{
  "num_hidden_layers": 13,
  "hidden_size": 128,
  "num_attention_heads": 4,
  "num_key_value_heads": 4,
  "head_dim": 32,
  "intermediate_size": 512,
  "vocab_size": 1978,
  "hidden_act": "tanh_gelu",
  "norm": "layernorm",
  "norm_place": "pre",
  "norm_eps": 1e-05,
  "positions": "learned",
  "qk_norm": false,
  "attn_scale": 0.177,
  "bias": "all",
  "tie_word_embeddings": false,
  "parallel_block": false,
  "init": "normal",
  "init_std_qkv": 0.0411,
  "init_std_o": 0.0,
  "init_std_up": 0.0411,
  "init_std_down": 0.0,
  "optimizer": "muon",
  "learning_rate": 0.00528,
  "lr_mult_o": 1.08,
  "beta1": 0.95,
  "lr_head": 0.0218,
  "max_grad_norm": 0.5,
  "warmup_steps": 200,
  "schedule": "wsd",
  "decay_fraction": 0.635,
  "decay_shape": "linear",
  "final_lr_fraction": 0.1,
  "batch_tokens": 16384,
  "max_seq_len": 1024,
  "doc_mask": true,
  "z_loss": 0.0001,
  "train_tokens": 109200000,
  "max_steps": 6666,
  "dataset": "wikipedia_en"
}
Each number is 128 + 32 x the weight over its row's rms, rounded and kept within 0 to 255. Layers, rows and columns count from 0. Numbers have three digits each. The size before them is the row's rms in percent of the matrix's.

# v: layer 5 attention value, 128x128, rms 0.144, rows 43-127, columns 96-127
# o: layer 5 attention output (transposed), 128x128, rms 0.135, rows 43-127, columns 96-127
# q: layer 5 attention query, 128x128, rms 0.113, rows 64-127, columns 96-127
# k: layer 5 attention key, 128x128, rms 0.11, rows 64-127, columns 96-127
# up: layer 5 MLP up, 512x128, rms 0.147, rows 0-30, columns 96-127
# down: layer 5 MLP down (transposed), 512x128, rms 0.0742, rows 0-30, columns 96-127
v43 087:142140144118149108080113145096063076128156110184103164160097151075134135180122108145159104169097
o43 085:114098064157213113105116165143169151168124158109144133149132133123101148121125089172113137142149
v44 084:131185129155108123109138143097170117137144114148100096116165147153102098093120130133105177097089
o44 080:125161072109038102096120124167128130122120120112109096112079108115132120142122147112175049080065
v45 093:152118134092146136123131130089126175109152240096127105120122094194134104099128129122131156141161
o45 084:124160142094118106130139168155096189134121083189082121164129148125059153132062176172093135143113
v46 081:166071165115165117169123171124165157158062142191116143157126095119104104126101156175140127181094
o46 071:087144125086172191118075131082111124143168122082155168052114138095167143101085115133084087124117
v47 090:076089126134089143088119155107125152083106198105116092146109176144170083086123136125136134119108
o47 078:150204114089128127158138105126124158091182150142160151099135098151113144179137134115108153131142
v48 087:122140139097145149146188127146061151156085095124074109111140139135125145155045130116169119155079
o48 076:145114124128124130113087121122109101139171178106154160188158133151058130137097026138143095164104
v49 079:181114150154155153116149120155132144092123140122199065107140108217156110142150148132123175162096
o49 077:185213094076178117187156185169087095154128119150170077128111156128116120101076128205165146109089
v50 086:069167099128113143136127128123114128120196149072122118142173131068151133169101146165142136086122
o50 078:089084127156097070149171111150150104079140095142172147137125114115097149138163099109159173208116
v51 086:113081152128103134138143119133160151165102126124044133134095112119087147135136164171124111144111
o51 080:128139107090166138132117166082104097109139165187084155162169123149115098156133102055145081122129
v52 088:094160142170168120166082117121128118110158082153122095171128079135199106082154112097103106096126
o52 086:063083203116074140132134139132123155091107097069138167075095145114148128189169143110089169128174
v53 074:118161166132107115081188178082128118121147130160099061142110107117180107097151149143100071128112
o53 071:125141088130120136121080168124112116116114174133146158157136193176093138047109141080171115130126
v54 081:086119163139140068159219095106121146163066200178097096097132175152134147127082106084159127087105
o54 075:160121111131133154120160135096154101134166119098111113108190131081098089041179118102167168157111
v55 094:120090104170084128123151131170108164159210097166118146179119124166109121190122106155085108123148
o55 081:152144151100108191161115106086143111113099092120094148136088120101120151095120149100142160103062
v56 095:103175151059210109151163221144119148084090112172078194117124119113183117126124169169132113071099
o56 082:141085180160116142062127130116102173134162164211138121121098068139141118062139054112111161140150
v57 096:182118117143159145133130112141152094156098134112116095102130102174087151161174151163057119121125
o57 086:137149108129104106134111164076113152110134098183121115109142140144149132142125171095090067116085
v58 082:090132055137120208120135125127159153090121120179115124163153187087154118152124121096171148156133
o58 078:129124147133147130191151145166123065122089182140111151131111062117088108126108158188042133143180
v59 089:143114129094100149186112075204165094076113115086139147100041118126185121129124183083150075113181
o59 087:152054098127210123113129129127079146193092128177112122116150099162067100149141126126134111183115
v60 092:168113079156139118184106094148097174147105118119163139144142136140115100108110119122037215133116
o60 088:147122133089082162120191145119120096176185096079135071124142099052158131133120139169123082085094
v61 093:096124164150127132148169234119080130149093137104145144124149118158094149089104135142132104100128
o61 081:150169141155184131139145083120146125072144152154133138103146152144190163048166119116096150125134
v62 086:110204096156215085102175130110105037134125162152076171168211152110136127152117067135126164137123
o62 086:061079158120098096135125082174173188161150133114168090155148160182126099103157140137167127161138
v63 086:048102108061074162160148132098086134113127107058152088135170134184103138155140109116143103125179
o63 079:111156107165131109143082135119108178184121140174129155149150106122174106089108157145119135121121
q64 117:099139113105152158116085167118114135153165073103112106133183185084170125147116104166147103102155
k64 119:118109110158145116138144081122162137136106123150116142160188144085103160103168127165149171172101
q65 127:135081118099149097121093150163133147139172128094136179112136107139148080115009179133192098122116
k65 132:107131058157150132130082125174198101141147133179132150178099136132117120116161050150144158157086
q66 136:125136089162114132077091110098152093081100157167140134138215151136074189122098111128120105091090
k66 138:067122133151082115102060137158081097137142138112104093145154080100153101072089100071090105090126
q67 123:140155075145157135117120097157126125102118090146148224132130172108128129119112129098155130119093
k67 125:112199120169150130138119135161139139121161093088176131144141186144062102096113086131103134112052
q68 125:138129133130112148128143165117115118114077111097122096167086084098101164160113089131162106137155
k68 124:137158087191068068166138160121093127113154158078086071138017058113134201068120172088174163105103
q69 126:123110126195086077157141150145132157087110152176192088201105112080143134124088134131132082126101
k69 128:105160138179175106032110128131131178139141120098120162132114173113106177119171195061154102143176
q70 116:175113130078085107134114106156112121125137069064149125142130109151100135101155133159136069164121
k70 119:125131191060095097113098193109162176089145142123210069114096109094098164164142076130088094126124
q71 126:192082139147094171087116141113155047159160148129124131124151139062179126140117125186122138157156
k71 131:170133114090119125085074146125076177123101141134140110132078136176162106161139128116089141133077
q72 128:155178176120101193159117149171107117116124188166160138088145169063135135184062147153131073123144
k72 137:118130090043113158128104091121163115145186076126069103170191052134093131129137153162102173137123
q73 122:113160110160093143078090127135095096136138116138191092112130162172193112132194102080170111103124
k73 120:113157074136124104096141126155164159124180177111123112119148124124155121136131186125122138147133
q74 122:095138207139104099095126137102154115122081140162121205113126137153148147105185144097122095107111
k74 126:166167150070074117176130156120129132149124117090075178147171163090141141043103108157134098184132
q75 129:060080085079151093106131138120137101102144174142096098084129105140142144169146195038161215146142
k75 135:171144133153150097114173170086138130136117131127120104144128232133130116147109096182138162105107
q76 107:155181101168085121114103141089169105120133171124120111106093080148163102155189200109129133118167
k76 110:149125094121115056134096125130114180131094108126142150131103139146112155190145151118149130161184
q77 131:185070148145154136119174121075125158171102107121119128119092129138109136111119199166198122109129
k77 125:101209143140114092176196149164085142112121057156136167086115169103129173189173130119102138124093
q78 117:125158087151109117114112168170103184133131112112146136111153184078135070172149101109165085125071
k78 114:037114189123121137167152099137131139138145137144122046107128089110123083190179120122058079183099
q79 123:140112116064164100145119105104156113114065202093140110154130084128175076156170193106180144153127
k79 134:094122088116173148154132145137192105124169128091122115103078123127060134127155089085121107089176
q80 127:139107158105050171116141131086107149123131146109117126168134139134100094150156116068058047074151
k80 124:098156158137122124104173187109163106117140117074169179150120085216113131146142113152156112160126
q81 120:114150138177173129152114104097065091141152100126085144157149085141092077149133128113136091117152
k81 126:165170099120140094147108097140139139151117115137123151097056127142111159117037163134103153168104
q82 125:090056110114110148120119144108140136075137144121202138134116120129169105148222157176110129087160
k82 125:122077107156207134133138120190106080117150116155131162121076105188138135130110155114097152141136
q83 119:108139141156152152132184111132099161096108128087100079145112125102161158073152161205113127122136
k83 130:097151157125193139144119134086111128124095121114139109113175061096111142136177135140108158145149
q84 131:126152162145109113104159174114147144095090140115106212183150132126077136166170141120134125187133
k84 130:126113088133176171126122125124146112167155116096172179116130115108182067142104050027151122119121
q85 117:144135105096116128102050184138107184158137171127166117152138146133126143192090159114095159079120
k85 120:154083078114100142087091141186128105083153103200153174101143124122116137120161165110131116174108
q86 132:080172077112089132178107164099168125018107090117115107148138138154102095144079085155194180144136
k86 130:161178144183133155123123127191087156112129106165059112120143093080104103129089096126133127125122
q87 127:131119138111155163062107105122139174161135135101169151102082130116155121103163112098131176130085
k87 125:107112129074051104126120162143147061122103089131119070168082161126168155163123126106148087080107
q88 112:175112101139146115146060122088122084208159111125142059189148083153182111124137186112118114111143
k88 128:174106070136118170179094130114158202120086147082118152136166150126112121154124177090141138137146
q89 125:093148195173094123139151094156126120183176067055110093067181101082124117136087056168117117155128
k89 126:196099106157144127108154124188101203064168125112125138098128092142168130123052106112154101147158
q90 127:124136148051144137144064134064183124218088113099094167114128152148061091152108138146115133159175
k90 119:127176069122066128133072150132152147131100099211115178104142120127100031131067153119169129116100
q91 117:160177128189096165096126106171150155202115120126202106147131102102105124061068166094133088083176
k91 140:105124162059093165083083104064141164167115103151134142067103091104163113148100073151110172105055
q92 132:120073102043134148111093147166118145169141126122155110108112107171138104152158147080165166105158
k92 120:170143140123101167105132098136102094095110138181123107119163148127115048148177119158102115186085
q93 122:093120072118108154122117114135133103148149103171131090089136159158074066136133104118167137099109
k93 120:088173141124088097049135115174097137136194083157111109127154110160135109170116137092145063153115
q94 130:166175130126070140095087144107104097152131116168162146079136079111148111116155079130188137160081
k94 134:160158068092092175137092128130139107118110188151129116145124148131120070157151154109139135165105
q95 129:115126128102095145106193157106106108096068135166096109143116105094144082122095124094154125099146
k95 132:162138147129134163197105093162127138156207145111142112156100124167101125093077124139145154114141
v64 089:128103132112095132124127132174104145128130107184110108123135145089076084130169110142175105169151
o64 088:120162108169186144140148163073131125102124180062096139151116124155143180145204137130074152095135
v65 098:085106147062138121167086163115142104171167140135170185130097137169108119166094108161147123151115
o65 102:172143193155131127116099134129161195156147087036141165091105137147131088084143110106187121127118
v66 091:147141091108098144094062112125128147139190147163103127154116152098095142125169177126146132161189
o66 084:166111159142134114176153153147114169182091151091097129140116162080100103108140151189102077128137
v67 100:133138125134112128111159132126100076131184119151170171102126094168129112127158114103085139130093
o67 101:121158217095097130175092135142134150149134173095084123050130139117153179103122112103133092098135
v68 090:099067165146164119108157173138107119105108121163135160150121091105121131157164088186129150140111
o68 091:143151130132083118129143170168120133167140099117134135090145101154094146113135147100180135139150
v69 092:121179116112169089129083045099190175234170125088115118118131087204132122143134116170100137081133
o69 091:163144172079126144125042165132096055151131095172128153145137103058099082170113123155108126149092
v70 108:140113128143125063094141149142129167211101127124129161118125132183100107096161089084120118108198
o70 104:129172112110111208129141152123157159149131173123116149107110141049179162119079187155128164146094
v71 092:139088137094148115162115129088123160125146092159136157102157144102154088112117123142109114045146
o71 097:077114055129119122190109152198142138103136125127158068162126119114147146108123134090129181106133
v72 091:154149129110144158144157219092120133116135197128157092119129161130146149146118104172167071134120
o72 080:147083116102108177081139114079063132141096113159145078119120133135087128156194121139095143091104
v73 091:120159137095088104169105083161133136171212119150134075187118152195102103150127118088138111125118
o73 083:109077180121126093127160110128119180120117218158116104128125191128121081136174153154150161115103
v74 080:125138185144161149151119014112148134048055137118136073162150177169139115127126169126157128091139
o74 079:068091111078097130063145203179136141105167127147168130114139165124078138129164048161128132127190
v75 089:121132099175131118119120096129142134114128162151159114090120124152151066172076134137108139131104
o75 084:109088154154087156078117145195132170165159086159160104121106138100075166123118167103168156111129
v76 077:113132151094149114101136109088146142141114113105171172105113131153146173135117169198121116126190
o76 080:132120112141106167093090178118159134169172073153112091163115157103072130132117069149140168101063
v77 105:166123139149074134117136154156131157173093148145157097136157110132170100127102123140103114144108
o77 097:117091116130131158159161131143110131043118099172136092149128082114098091083171126113119130111158
v78 088:143092161108147167160098124091102104182215093174101162078117105113137126114151088224160102109112
o78 091:156146124158108107115147191113121118029118147097113104145118125141108152118157121131078081141155
v79 094:139087137153148154115116145150118147085126096104125146187120086116118141096178114124110173149144
o79 085:134171094096115139075165156108093135122172093147087145066112149147204106137100091115085148103086
v80 088:155134115139093104149114073138185116099100102092131131106146154109134146141114119100199127049089
o80 085:118107115123060163124170140127129120125137129142150120091068121066123142137172120181067138191094
v81 095:135121130131173125135141124099097079158123132122111138118063122069114161121129122182147128151111
o81 096:131154174144114169139124158171111101090131150120157157128103090187097205123103136158107137122125
v82 095:124121096125109144133156117039153091166139107171159067175104147159116145139097094166140107161153
o82 093:109136112180121115105222154114071142078095122157144090113132099107142117165162096178147122169142
v83 086:146164171103120126103143138050152118148092122108121122141153102125150093122156125175119094164112
o83 092:126175044125040137140114154212162136163193154095109178074163132181146142189159127125183111067150
v84 094:135084132110141172135118161051136167080080112199063061143162146168129149150123127121163104104128
o84 089:108097104108153104047102141126178182124128089141199138151133142138108172088222141138142116174143
v85 080:136131073105122076083077096143121121069123195105121137135113126146142109151104174109059101147080
o85 089:120129203120139088179097164090149099129146165178101143150159126100182134136137146113190148131174
v86 082:128169136118187121131164166174118134186133152077121122087124109140111121113130137077103143135117
o86 082:132155118113156117113078130071108113107155095073032179148126115076142124120103151105129124098147
v87 093:141127127111157133057087146090124143097149113108171131104077130151133114187143155108121153080149
o87 095:117113187116192120155169162125095155143086092168090170155152100155141140081119071217131111127038
v88 082:173126121119148124101160139132123176146131078146127074106122119161100119146118079088086157119173
o88 084:137146101101100138131113139155119077129139181131097130115113163066120104091126131125165102070076
v89 097:071138179087163131153132148126156092121109125144156098090148155113128157159105172070143075147129
o89 093:196141098128136172127107086120093102114137140135155068070115193152067106132086076125172187139138
v90 087:129180085067127148091151147121168149158109088124130114134100050116150167132091170117210138134140
o90 094:122147133167154111179085104141127078161115147150142137137141121115118135162166146064146203187087
v91 097:125107136162099123068116145105134106160156156124144154160174141138117155076098139144156166072096
o91 091:111139135145132111176164074190140119119070113096110140072090113096086092168130152098137064226106
v92 091:121136136181130112112108179157083182157161128137122136109094185116112138204152087096077130138097
o92 087:120173101083111186147072082146144097165099155147080104146171115103118132140121194174093130141144
v93 096:136101145129101135140183125159067147155147121171186212094168127075118159110141134119118131154158
o93 089:129151051176111103128105159149157143102078134131103113075177113136101069127124171129080176146107
v94 097:120144140129173110158191081152088088135134153158177134121130122194097191129120153111109056145204
o94 098:104208132121131143101074188107097195151073143111140170139117101116185097069078113172135100132129
v95 098:154170195102126095055111117109133143101125071145105090129116123111195135115140087119068145140136
o95 096:122151158138138130128196165087096106105126134098097067147137199124034153172110194205092098155130
q96 088:149132083146128038149119178141116126112134188127140094138117131164169160046093166195100160142153
k96 091:103160134106061201142139137124157051098128133161173080136072142165086104185128104097180143153154
q97 092:126067157127099129120087113143147084108153153170105127129066073095158128118138102084119127180112
k97 103:110136132118076045138162148103122134158117113131118114188075166154081189082127171159143113099163
q98 092:192095128118132150141140138083140143135096110152102125084192111165164141105162121156123089163096
k98 085:064142143140124120107128107181144113136099124106127055117069058119159147137130107099132103134120
q99 099:084132140129171109116098129100113171113120050174136082198171122215106131155123144168119084122156
k99 092:148076080111137089139111157137086086102104140109165135158153166093127087081134155099132113117138
q100 089:178216100148090150084132138128183080168101104201134148093159119141196106163100128082123185131112
k100 097:150089158137156154155111085146148193175154164139167136132151075119097075111135118133131088135146
q101 104:148153075118181172142077122032116085098122091107093101116109079120187117123052124129135102087135
k101 102:114075137127163025108147096159126158149133125164105129123069083096117138134167104134196126083086
q102 077:154093091131116147130125088152178105135140101150064139126163087107143147074168102127082159128118
k102 077:082171116137129071101114083105140185141113132138142147140064171152079190128125130132135125140189
q103 096:160129154097060171121141119092157150156165114099146158130125095106167067141090144110088129141105
k103 092:143102191165119142162153114175099144099088120104121144139110125140078087149133087165250109091110
q104 085:100102098188177110151100114180165150139160183147116086119147137163104162155113138080091089103087
k104 075:143135091110096089155125095146084078134172099195152166122128154097123151115103099126104168108139
q105 085:184091181131105161140161100111136193136108126114139116137152076139140168139059092079113166073126
k105 093:118073145157107105091100118128176053100144146140099100207093078143101099111131137141115094112110
q106 092:072117107116156158155115110099094161120132139162117163160131102098139067124157026140146162132125
k106 096:090146075120154086124141162113160125113095134056119095110049140149160179123085122105116123098156
q107 093:118195137151108161134201103067114136131105124117135166098170125095156149140151103097143173165098
k107 092:135125100072130153167153142124136132142173161166085130124142045155146114100137117154121133131153
q108 079:128112118141164124163140053126106160128139125125119106097126130145090087157132132193045102167106
k108 083:132120163107097085087108127152124185124115088139164058184134110140191095135112151086168111092177
q109 091:028112116107077131172138133107121078126078173183117155205167077147164130083149156114132124105108
k109 088:147128100125123161135144163067130131133163142092102133038157130129145079123121098112172081139141
q110 087:123083130112155116150115109127120154141132134112038135167228099126163089108145109216093130117119
k110 097:131117140121136149143114103108146091111131141105159125120070094079152158118067107116158137138114
q111 086:142120163148145116090143095136108138121159098105103156068094156095147179179163170118158148144058
k111 096:091159169092120113160141142097141154145055133166117167144154137113085105134115166117104070150070
q112 085:137095146129071082135087123094119131179114093161110081127166179077181119123112121132123080122159
k112 096:174120119123107157067127106128146133123117133132138150145186074156132099164184133167179144170129
q113 087:141139074109134122093142097142111134118129169101142096161175116069045112129133105110109104099127
k113 084:156073121144116109180147099079151121183153096141119120113091155155158139109132075058142141162167
q114 098:101148116122080103160131158154097139151162091081198151121091160152139096161146159070104062178132
k114 098:160093117160161142149104081084076077143104125183107127111130068187117165115089140151130156091078
q115 079:089125138130114087120101154145150123139191096097099127132176098172116141136153092207122153128128
k115 086:183146093096195145182072097099167144117122073114148146078077113122128151111154128077103123094121
q116 093:161128070138184110156088081120082193148110103150155163119133174111170072121194171104100154153121
k116 086:090154184149115132098142173139141119155135119054089125103154101096094131180094170154146129111168
q117 100:090131143115220085132138165133106128096103093154140105163078131104096107148158100144081168148101
k117 097:132160132139121077135130131147070143131083141115092131058132162166141083133116199111114134149066
q118 093:150151139165163146144133143075115081085122118143123166049169084135134128159118123157169111077168
k118 100:078100135099099134111146124127151159162117142092107109142148101119143118090162085159100090217130
q119 074:088127064096166119133102159128136119109108115147110093122150132114099148117126112076145133111117
k119 081:112123165080144123129154089101156135148126112158173241146136144138100109139108117135107219160119
q120 095:105143116138170160132086153152133102067101116109182138139084120161109165104114116136192125149103
k120 087:161154134186110086125116153143192069146125146126115195131114166148109163137127088087119189133083
q121 089:093157126093079150111163176148107135185114147148163137123154081171165134163148131170169096165126
k121 088:139057101091147149121090118150121101124130161059089128133175124138162121106128089134131097145124
q122 085:102221110129076078160099091126145160119035127123134136127095127129148123120089130147130175130107
k122 090:126165138144138111071111149182109118146126173195149152122110129118089146210199179160105128112157
q123 088:146146163134121095105141142108102135133162144144110080149125108121097162079110140128080212063062
k123 089:092216160176151072157080165150101094110091068141074127136124161110160137109188185137140094039161
q124 095:129126157110150124120103098182126161136103117065165126153071091130137140162096171112196171134085
k124 099:132151154123103132112121141125110062148157156189081116138046148094122208081127113132104131073122
q125 090:147160145134119137147098145138140157092160089129175084077148059134147127167119101131132115197110
k125 097:129109140113088171151107121130165099146101185174082196203145103117128129148147147078099115072155
q126 089:125132117112143105152073173132127185105100084131117147131123156135119072123144136073123129090115
k126 083:152187089070083132098133147112124119139120117156169138108153130094131160094149082053142131054160
q127 090:123122094096160104120148134087116158134164088125109063161164108154162134132123120110108090096148
k127 097:173078124122084094115103139130178171112122143109174055129139138100094106120113180124100132136130
v96 098:132130098137137111129194104115061211101077128091156119095128128181162086143073113132154197117073
o96 100:110118073118126119158117105153129112128172163196128083111138059124142197135080161150109146148124
v97 098:177154144107118158113189116211148176159164030069122127122096111143167095179139099096102077147095
o97 104:084158125116158149178071098098165076121118108148150100126127152141088105201104221082164125165112
v98 090:099091136137097103120087143129160111113133182096103151111121115064162144140121111097089078104064
o98 089:158116140115070129171107097145159128129118128152119108138126174110139161077128144093142116157116
v99 099:142132168181102137117096124107101127104151182144056110115153149125165181146163111144100123158112
o99 105:096112149111125160140124117111139178152093085118145091162083107132157114113090107152128088129133
v100 097:177131111152117151085192116133135065077162147125177137162071102109142087151084170143175139101122
o100 096:138135173125151097165153162105133092145111150068119130059099123170174181097132069162084115157105
v101 105:100133112097099112115135091143113127188069121155121150095079102146161095079083165129076098122136
o101 108:111174112133050119111140120139106129130153149129150137163154144124105144176110133091168114118089
v102 105:144138164123087108113115031146138090088146123151076201145111097108143172123139119141134168151125
o102 103:116148125181111146177144132104129171132072127155132120119086162144104143139118145085208058109124
v103 108:100101110141132199124143167133113161158105143154085149089102162157120121110136116122197070143104
o103 110:157100115155149096132147134131140206103134109047136073154158120133102085118125110138082104137110
v104 107:169153112143137109151151143136117102097147098171129111121132152125140117105079103208111134142149
o104 101:134156167114170119177103157082130103082093125056113138115134115103158115196138147072170134085132
v105 105:102156158121123138146100128170176121155103102129118081126128156168154155087144149137149068145139
o105 113:097078171119121078162062101100152156158124112116084128150143079120130049103122153140153097155114
v106 103:118163052120184132123187076144133099100111155130135156078159129157140156099126123140063125169103
o106 105:166109176126132131137134091126137169103103084141154120114075101066070133169091108126140094178104
v107 105:118163102148119146130171190139154091163107173154074117122166117065156109102138102196102116150097
o107 102:134098199117057125121137128066144116159119104144113124216131048165159103124166161079162122098099
v108 086:104198160160124122137135080134137082131118128154142157129138132103098117109151126135142173135098
o108 082:143121098145177120114143162097087111100149161162180125133114135091123142097174179135111119173157
v109 105:123083107137116169141127118133142132210169163108098075129120206147116082118109126165139074123133
o109 110:083092095113213021123088091132141134107162106146163134140110123143130123154159140071102134087163
v110 107:154134108126104102155191126038087156091170102112097086093164145166135150098058149121104128104152
o110 103:164146128139145105115033094133105174111117124109150137110116082168154093118069165108179163115125
v111 094:170085130119108139113155156121116130028109121053127084084150096156154118144139195099170088118148
o111 098:105136110091158137146009137186153154196121130151140183091156107128145142143098072162149151205095
v112 104:102179120131095144109101133172152146091180131167176153114102160143255100194145092106125116157146
o112 107:170095125118098117201189108110154164126141128133128164090102064149114134126154173141095086169157
v113 123:141052131121149156130117189066045168114125110128156161144107060157088152115113164164137114102141
o113 124:093185113136164124129150140157101122129097127183115135112107139155180156109120098196144193185114
v114 101:101076139118088097137122180113142160153188158119148130083094154129137174132184142134104142182192
o114 110:111133111117202159145102146082100156101084112176124184079063124140195095092180115123116114127130
v115 105:136131102125059113172133184105126148183102086143104076123121189143199160139095147098112123119115
o115 097:145146043079131116170133113120086179095135076114147104160130112151166055132139100129105127101179
v116 095:158106125157135104130085073137152132123140138163184122118073113104109122130139091185138196100125
o116 101:124167186161080156133224160148159065123104141112103125074086096134169113140123143096197056086134
v117 084:130095099120121111090145137144091136070088158093115050139104129117125097137137122145161143124082
o117 088:168124132175115115092108087103198104187165150097100191191141080145081168114126081151165158128093
v118 104:115104152114111117166151138073190161150190128106172127189107130112090152121156123133081064168087
o118 105:166163060150152197188145142141114128145107141111139159035127105131200082112121157140153146115109
v119 105:134107099108106114105159170151082117153159184113159111158100094139085142093131160054188072170078
o119 101:119199134116132153154112147129143114094158104081097133107150166101203090062083101098112188107075
v120 089:124042174162123126108063059133122154109166123158077117062169172108147138113109093136140138155111
o120 099:149134138105143123143160175177126130079099127118159075152128112148115115099128143078168050196136
v121 102:098105176143111156061094140091155171098115144116128136088145074138130086102130127169122109131079
o121 102:102151173084166090126086148213140162137110099113175163168051145098109150146127128093100100191167
v122 099:142108132113149114083114116092159110155136075150108123105152058201042087104099156127182101087148
o122 103:117144094063126169088071102140116036070115160084141133107106134138116142156119102171154159141095
v123 100:151112137163150122076161150204132140121078121165105084112161136161074126165099143124131143126081
o123 098:144128108083094130151154169151149090164125146118078123098169099106115076165118186178163104122122
v124 102:106068109170134134150192071129128109172068122159127162134181138056086178116157132175146161128143
o124 104:126108153083128146136165141175076175098151163086107058135093158109117122163191109186103096119145
v125 096:136149165126124152125113168171171100143089148126103132120098097091121157092129085103053119176136
o125 101:144081117080119159116149132108145160165180078101129143183151180089130133141118108098068094109119
v126 086:104121132174118111107126142166157114118140102205099134110126132142116155112118142081139101167182
o126 093:143141100085126070126164132124105108116089125129130070128074052119129163149149151167128148098108
v127 100:106113131111074188131155166133119168130119106127099150116188127072136124138132133112152073077097
o127 101:138093074152164125110104097163181141151161187152117115108138109192138133067090140122116106114185
up0 108:092021147127168121158112186170109120101124111176204049158122142120133171150160128124123150133090
down0 105:133073184167088132137071155144139102140053180119103176167093168147162083093108154114107149084104
up1 084:143108139087125109173180201085142090140160158112147121146131174089145190192173094110121173127108
down1 075:110119142118128147167165140036186124107176189147118091118090129116160185156126130144146169112119
up2 017:150135117154069158167115090147084167137122117122107077162104134169166139137169120090089138191134
down2 017:155177133147114105127146116134140116120126126097082185146075142143170083125108098170200106096118
up3 185:142103143144127115184130113115099120147137128100166124110192134078150122134142111127164137099067
down3 201:126154150112103154107099116077152133123185089111159120135123081101151143169192084103100110129049
up4 042:116166133126064139073101104116145090167104123150084127099179157152103098145168139103166101099087
down4 043:110151126097118157086152150109145082115062178116119129069127112137145116141131113135135154098099
up5 050:122107100123162121075104076132145145140181105180117141076120088146119096147056100089080103108153
down5 044:100180164156115114155083114122127168153116079118117135140088095192141111144103183137066137105137
up6 128:155114104133140110139052129165115183116191123159157123100134141157143146079095129077112121162123
down6 129:118140165143118137127180159120111143131127135114110118189085075150159117107179170192099105149091
up7 133:133056183168064093209185181138103133128153136151087163122096111116147129132141167122104111114104
down7 133:084121143190160108128100136089178135176121094106124098090134147133156176131098123172107108141155
up8 053:098107148078153094071167167154083218139133114116170069083085125148119163099125140188118168112132
down8 048:161152128176090120187104059127176080111119119163136147186124110076108107180164115065130090143123
up9 028:147191118176126115139121114150150166137116119134101163144167096160131120162138165171117114073177
down9 026:141139133178143162140175104129145113151106101115146106140123118111148112165114117192107086090231
up10 110:149121120110155103124114138182180166143080149182096173088171129187184155070052103133091137128148
down10 097:179120143134134092117125139142090155160121090089156094106164121152101135158138065100102121127066
up11 024:142085133160096082158144114080138107145138214109149107137087166139160200075117129151108112134133
down11 023:117126102145117125132143106105118097137144172094138107069084204137104155082086095148138141108168
up12 151:092117130154173116156114126080060154069098125173165109119149081173153066121113156115151110095141
down12 153:120103165175113113118119136119127099147112100152085116168181162054105118134146118133138093126119
up13 059:122191090123106123117128130179093161153126160116112143146105146165122161139181151160118132129080
down13 056:145122053150102140104168162221139142145119114166138142123117117123127125154133154168105094185123
up14 087:175123059146090151105120113117150155136123128121078141152130117122146130092086093137178076091177
down14 082:120164202180167116159066145100092175178085094156078126012169131124149145154178056144182092113135
up15 122:099140178101120116172142144178160173127166127138149061181124138121182126159097163115085132154139
down15 127:145153105140091130069122085099102163093109117166078137142125119155099145121114110087132102105092
up16 056:119107134093163140130126129146118108105154158146180110149153200122085196145117094091084134128138
down16 060:116117174143133092126138152149156110221118110121086107073148112164056189137134156084145162149100
up17 148:187135117117167074108166080114135128124133145109101059154168126131101124121153042142131127118167
down17 143:114116151159096100148149145167147167112137068149106156175176115084172109079116083190178119125144
up18 144:135151137126092102107102176111158137128121151136191167097106116144126165102109126078164084122093
down18 182:201159125100122079103145084120161061153171104152160134093131149186118118162045164135145137146120
up19 079:133195102164121133138153170145107118108077141087123113126151129154140183124116158111142161160117
down19 071:123166115115094118094139129104108169132170097099136149138155130197115045117099124091099153164115
up20 024:121147109137133095119098108134125122120148170139095144133132075134120155130147168128140126038194
down20 026:105110093136141126156142110137127104111145178131112142118103122118137146132135115155114142054203
up21 040:076163122119073112165145158069188103167063179120121131124152104168176156150163168105137105114150
down21 042:104139095100091129187223101102143095137078135143095114120102123146130160142107157091166129196150
up22 048:176140127156099179101152109157112102132140116121097120114143163112142092126142142111061126070130
down22 048:156174098121091153105171070144122106111171122118118127150151191125122111109114136111063148052127
up23 147:126084125083067145164096137081129119168162130135164118115123209098105163139106122105189125090131
down23 161:136152134188128094082095131151104105152076105114162137125171122183107144092118128094158162122156
up24 151:095131129187115131121137141157146026092149172117090214070151099132097087137148120116134143153125
down24 146:154153117093180123116119127131143209135083113119118164172122139091144181115095152070105128143144
up25 024:129100186132126121131088110158140095172162123170098094173112064125085160157149089128075103159156
down25 025:125149072139107133075131124132113162076090132065147162109088191135176096095145178141181135099115
up26 116:125044125157150103127130131104180140146154127134149120123112154153063111105147100156082092161185
down26 126:119135149121186096078123110135124127076109065148127090165134110067130112184122178126139176150085
up27 070:115049099097142134098100127132157126097116140193137135144113124124125164210144138160142128152114
down27 063:147131114169095116171113105153109137131136120074158120140125125160114115051168124114143156125142
up28 065:175108099126142068108131122131105085133117146148152136100116092173122203130119144075173134120140
down28 069:121111162129141114111131097121128092178116140177166137132106157085089159121102096112123123216136
up29 117:136116131146138114144111172100133116133107128167038196126128171150121091085160100099088150145128
down29 120:140230163119112140169139127128109150098111123100113104129101117101029146078138107185126135160069
up30 087:084109101132074154108086122084092134125105166172101136106148136105098082132107147109135162097148
down30 082:112153145195137164134130152065098137118085152114123119101118154113133107136096115052144236120138